Weights of a small transformer language model.
Size: 16 layers, width 96, 6 heads of 32, vocabulary 4096, 3.15M parameters.
Training: a variant of Adam for these matrices, 95M tokens, 5809 steps.
Each number is 128 + 32 x the weight over its row's rms, rounded and kept within 0 to 255. Layers, rows and columns count from 0. Numbers have three digits each. The size before them is the row's rms in percent of the matrix's.

# layer 8 attention value, 192x96, rms 0.0835, rows 114-127, columns 0-95
082:131165109205145119078123127131130198135113101128154112075121100192099091179094114111112131118118107105153122120099139078115141163088125113140155154150138121073119096056119151047109139165148112134110138193083151126080116113166051142133156054134105097135120146094098184137072114093146150123
093:236130129169142124161154154194152126180130184144147129122125127151097130149153108138196101142136119111113161182125108160143127109116190114188122085124097179178141101152163099099133089054149109109123100101095093149134132143113175140154080133110089151127157124161124107088182158096143171066
086:064104129103078159135138102065131139124115078119125149193114134076170160132128139095066158163084128153132116143122132089103111141131126126115134148095120096150122103123080138172131228205120131130109154120162120124113160178134108085098179162054171111137105129149139117142142119206133129204
107:110117125148092101203190100090102120100126154122142109146112089104163177077122184131086143080091124189126134101122115155129142119128157107126207150146137169081115147111050070111150157195116101135123097153127108128112152107205113106133164147085177134147128135121128113121119090214160109162
085:192158107101111108134197101130120136128141164196197195088145111110095131111170113106169097102056179119145127122085097145131160178116196106159152119142172158097126110111147099130132125141118160100177169144101157132088117107143071144114173136102128121139135094140093202057116104133090157134
100:151147133176182115134110163121113101131118074072134132094115155105116158096124121149097099068156142118130155134161156171154083082126117133129143175137123083204144145147132118078154045109134131128136113144122118081106141070185131132192095132147113136134148123013127079178107126111109132062
089:170110118102202189181062122144099160134143124124105207143117142130109111179113114128120093090080114181154094120117088117139145183106102158155172125158132114115132153147167165136144080122150196101138146125147125063101098100137085101106183140094089155147108161123208147122175129124116150184
092:157136136098126122185170127122053112091156128090127093142114133117124100037160150100159095076167069107080119126117102160090141143134161141139076065136065210113136127082142087146150124180117129119113143077131098177156150136145149093118140153128149174125122130197178130113138137164104185133
106:145124130143183149081116110140121157160119104146178114132087069184097142159177118086207161104106052213114100175095136141158128167124149136152141117145123169136128067078092134079120171153130121125123159145060111100112181122114085155125168135080157133144153152125156146133092101138168132184
101:101160130036177189081086120135162159167145100134152113147125165169137118141122070111153144123109134166156066111125124125138135189125080146163134114091191156114137126102145209153130167112140166132115192114137157109140116127088071168103171181183103136100078141154083142167133105109128120160
101:098155072109171109087100144075130074130123096130132169099120153096172138104170112086161093148093134083158118157142168126118108177092091092190154094092114138089134155207177131175116089108167143132163120134152139085060138081130118113135138074186099123112158117126177116164122165131120197129
092:127206133075158085122161147097151147121138128071158113116140183119172119125103110113099127087120139196168091063124127183136162104097108158108159142130171121063149083093163173128159147178196115181136090137146177154145145085165104132102132139133116120099060149082080145093129085144122123139
107:106110176086067034155057138129197165139121133135146142132122086120163130153159117119115143151053127193152103089123112099146183157093129121131153094087174181145123143126150144143123090182127190160145154153112177172123130110157082104136098086169114107126104146154157135101158133159149072139
091:073121148147162098104104160086129119169143136136111114114124083153091142190106131158048118058134209110106127090148139140163149100118088124181160124172138101151136102128095180126106083123109103109151154176141159135074114089115139148168127116174100132150099153070075119183106130092055088095
# layer 8 attention output (transposed), 192x96, rms 0.0862, rows 114-127, columns 0-95
078:173146154118143160176145164158096158061103093139099093106089079089144105028143056129043131131139138142089136135112139144154183091122180175170168130152101134150104135106077092138113100116125100138156152099167106071136162126125131202114131119128110168112120149104100164159131114134110168161
094:058070137129079075111078098097173132147133126136162112112188137144124208150126152123181124095102098134091070122122106095093166146136142112132164149097148126115199197124184116125125157155131192105104136119119163159122126129146115144095124137195137073130147099147112133146096094164062115186
087:210183131084171130092185149181095129092113168118106120136103158143109020176141105149117133151128196141184159132163143123153093123104127146134106142182120134114063088117089159111131095122098064162128109150129104158134135113105154095184168114102122142137130138129134108119169137083183079108
110:133159114085150112079152142183080171105085147122180123075119138123089073149156119117146136187098201108182179171093133136172082076126089171179141117178134082113059126112119153100168140079132132101113085118153049152155098138116162118188138128129132130119124090133097125111144112167134126129
085:163118103157107072119105140096128155135127164170151124067065137205137132127123102140172108129107129120150143215140131145172139095119197197133123124135171106129078148135088085074140172138186104137116154143133093109116132082172152169163128148149165173101125089100106107201130117114142109192
098:083093076111110170165092119142086151112172084166179114116133071088094157158148135122157121135127093109106132088101134128109176140138106094099109106103150102158163119129169144087151132093172162071094185106101168104087124143096129136074044140153124166047112108118155184109164129170106154085
091:127158108150126106148128142158141140107167163097105146109046108128158087100122111174129070086135141108108154158192195125142128092122133105131093130112166112114100094135159113074130117163110037144131184082086097119197152103155104153101118197078087155100131169126107063147123154083103108113
088:064096144156143133087118091156124123201059198118156193111162144143137172130103167148167156105055181071065108149112100130108105109103125135162148165132156126115101133150112162118115145070155155111164124139090116111127078098175166086170168116130144126109143100144086116090059132100103122117
107:166203080098102122138155197100109114048118164128118100071094127148141095087119101189086147099165166139133110148123142137140150098154161216193197124154154155121088151121141131088126107164124072145170142089115086126170163115159145120153144116101107148105145100177089103160125136138112117098
108:177147095171118110177128167100072113156180138155096190116085119149173096105110135170089135100193093158101127169187146165127109140157174112117118099135151179132161108111113092109131098190078079134163161117115121100129157120166128105116126129029111167130170194139133107139128153093154090105
101:090064095149117131149116116110130134139208191131123106174178116150093117168107075113132105119130120140102110088114135198157157130174143152064134139090121146168087094075159102072116137163150139167148156134087169089132145160162088182176088157132110160098064086103128117118126175086159118150
092:163083116114159099159132176119065179199166093169117124146100088135106141114154164124152112150089116109097158182174153089145080157122131101177174061148145122135140108112078126075188142093120135082152116088144088086085120130107170132129085116081087176105140196127147136105109104145168113111
103:111128147144157110109084134088102102105189149118092112171130134125096098109096102127131115109137104109152166123176106112206099172163113138097120087119184099136134083072156072165145168130081080137137094128197144090140138103100149160153151165062082105145179079141096098142112196088145077144
091:147167101144074173190129079107093152100157110160122133118127156081118115073154125098131145139164098153125156146090149130126197085184100077118101115127123140143182073114147095124129139141066224145099128135172150078120159153078101113072107136104146162057121149147161141131157136177142167145
# layer 8 attention query, 192x96, rms 0.117, rows 128, columns 0-95
093:108147090162123155183135061132159112075085162142108160126133198129159135080140109155147104174155089100122170111145162087116127177126111105107142075115104153109151124129145131153114043152095181136165096105059113141140139167147145088147157111121112179087115174098126069059154146083117142080